config = dict(
    norm='layernorm',
    norm_place='pre',
    attn_scale=0.125,
    extras=['capped logits'],
    init_std_qkv=0.0246,
    lr_head=0.00552,
    max_seq_len=512,
    doc_mask=True,
)
Each number is 128 + 32 x the weight over the matrix's rms, rounded and kept within 0 to 255. Layers, rows and columns count from 0.

# layer 2 attention key, 640x640, rms 0.0326, rows 495-503, columns 0-79
[[159  96 186 135 144 110 113 158 113 128 128 153 178 158  95 157 117 150 142 109  81 104 109 129 128 154 123 113 132 163 117 117 130  79 130  95 134  77 156 168 176 166 122 120 144 158  84 124 152 105 132 121 117 137 129 172 121 144  66 146 139 135 163 124 117 150 151 122 119 104  79 143 158 112 115 124 144 139  64 105]
 [142 175 167 113 153 140 127 176 117 130 137 154 135 170 152 167 163 147 126 144 113 145  69 127 143 163  99 119 114 146 147 103 118 117 143 118 140  86  82 175 180 131 149 119 103 151 117 142 100 152 175  98 101 102 147 131  92 126 138 156 110 157 122 136 173 122 169 116 134 137 136 141 129 144 159 165 131 125 131 111]
 [149 107 122 103 132 138 104  93 153 143 125 125  54 123 138 131 104 128 160 124 136 144 114 120 114 142 148 159 135 119 139 139 156 108 125 197 120 100  79 105 131 126 111 131 159 114 174 115  97 190 188  97 122 143 135 119  97 158 162  97 120 157  91 170 128 109 144  96 137 132 158 158  95 150 153 141 118 146 119 106]
 [135 133  85 141 130 132 108 104 170 123  81 101  96 125 128 136 140 126 104 119 117 133 146 103 138 148  85 131 121 128 122 163 132 139 126  81 115 120 146 109 118 158 132 150 123 109 110 129 131  93  50 126  95 141 137 155 151 107  92 128 116 117 107 114  91 120 101 105 109 123 141  88 150 110 122  84  99 121 135 151]
 [148  86 106 121 166 137 156 175 152 144 111 130 114 127 115 173 101 113 133 122 113 117  90 185 123 142 134 126 159 124 145  94 125 145 117 155 107 111 117 137  89 144  96 120  93 117 152 138  98  93 139  62 119 125 135 120 136 134 116 118  99 131  99 117  96 128 135 103 132 157  91 124  90 145 148 136 127 127 144 126]
 [103 161 171  98  95 113 121 115  77 155 143 136 149 149 128 154 128 129 126 135 110 114 125 145 125 174 119 180 156 182 132  98 110  80 144 140 134 145  98 155 134 124 104 112 120 147 152 157 103  90 139 121 138 136 143  92  92  96 127 104 119 104 125 126 134 145 153 114 137 157 150  86  99 160  98 110 132 152 137 141]
 [109 120 123 101 129  78 159 157 151 145  92 137 109 137 134 148 126 107 142 120 170 154 144 140 142 138 133 138 150 118  86 118 123 125  97 112 136 167  99 120 139 135 127 140 133 154 110  92 124  76  99 137 136 114  70 139 105 141  85 111 156 166 154 127 144 116 120 139 141 141 110 122 119 150 127 142 119 118 129 114]
 [126 142 140 140 136 116 121 130 160  91 133 113 191 123 132  82 125 105 114 119 125 158 131 185 124 152 155 177 153 128  91 127 115 174 125 161 113 135 100  96 140 112 119 135 135 156 127 146  95 121 136 107 143 107 146 120 129 120 123 110 112 110 145 103 147 131 149 138 112 141 128 132 141 144 144 125 126 120 143 144]
 [111 138 132 105 130 108 113 113 110 142 137 141  85 121 131 118 132 129 129 126  90 123 146  95 106 128  95 113 160 119 159  95 146 105 150 177 137  90 144 135 126 160 139 126 149 137 137 136 120 101 178 150 153 112 130 158 113 155 125 157  69 126 111 113 166 132 125 121 114 119 124 133 113 119 138 109 104 157 141 114]]
# layer 2 attention query, 640x640, rms 0.0326, rows 496-503, columns 0-79
[[106 172 118 148 115 139 107 154 133  86 111 151 142  88 133 146 155  92 146 131 150 144 101 110 104  98 109 137 127 154 127  89  91 123 105 105 128 152  76 139 150 120 166 129 116 131 112  85 110 130 128 123 127  85 138 121 137 129 158 119 122 153 107 158 130 115 123 117 101 177  79 137 126 131 116 105 129 108 134 125]
 [114 109 132 113 119 139 102  91 138 110 114 117  99 125 128 127 134 142 131 103 109 117 158 117 120 118 104 138 161  89  91 115 200 136 116 148 194 106  93 132 106 130 149 151 149 112 114  96 103 153 141 111 111 175 120 167 137 139 168 139 141 133 106 129 128 136 141 134 138 104 140 114 123 141 132 101 137 151 142 123]
 [150  87  92 123 109 131 122 106 107 173 115 119 108 161 129 142 144 113 130  71 125 113 112 151 166 145 144 154 147 142 121 116 171 120 175 118 114 116 125 135 119 139 118 154 139 105 162 147 120 140  97 130 119 159 168 117 141 129 132 117 108 107 116 115 148 108 121 124 117 131 126  46 126 136 136 100 133 168 120 121]
 [120 139 135 138 116 132 167 120 126 140 143 123  91 108 132 167  87 132 135 121 114 135 153 129 131 161 189 162 126  82 104 151 116 157 134 100 103 152 115 101 126 137 125 124 157 147 133 115  94  94 115 140  96 136 159 160 116 134 117 125 154 138 134  93 149 131 125 182 152 190 121 152 117 118 162 143 122 174 107 151]
 [107 126 124 109 123 123 117 143 115 112 141 111 134 127 102 132 135 137 144 141 135 149 105  90  95 157 139 153 121 131 100 125  94 121 112 138 145 137  88  95 141 140 123 115 114 158 147 104 120 101 106 100 164 133 148 144 117 106 133 138 125 142 125 134 136 129 143 101 122 150 110 104 171 138 146 142 115 152 116 152]
 [124 127 154 141 120 127 150 130 127 102 114 157 148 113  87 123 125 114 145 117 148 138 160 128 114 146 123 128 106 134  92 128 122 128 141 100 163 148 103 140  92 115 107 145 129 100 124  90 146 141  96 132 140 115 139 136  97  94 139 103 107 126 158 140 118 130  94  97 121 182  98 123 126 118 105 143 102 123 153 117]
 [186 148 141 135 119 118 121 117 115  90 147 105 123 134 142 154 132 146 117 122 144 153 146 114 145 155 130 146 132 121 178 179 104 113 123 135 137  82 142 180 138 107  96 133 139 129 142 132 136 131  93 130 143 130 102  77  99 139 124 121 118 116 134 122 142 131 127 150 150 143 157 148  90  98 140 186 127 142 104 119]
 [ 95 129 134 122 117 115 138 169 115 128 130 138 118 118 137 137 136 112 124 129 129 131 133 117 116 159 117 109 114 131 138 123 128 139 118 159 157 106 158 122  96 131 130 147 166  84 133 145 117  87 144 149 146 124 107 157 150 126 152 161  92 109 142 145 128 136 146 111 106 125  83  85 141 160 125 130 102 105  99 126]]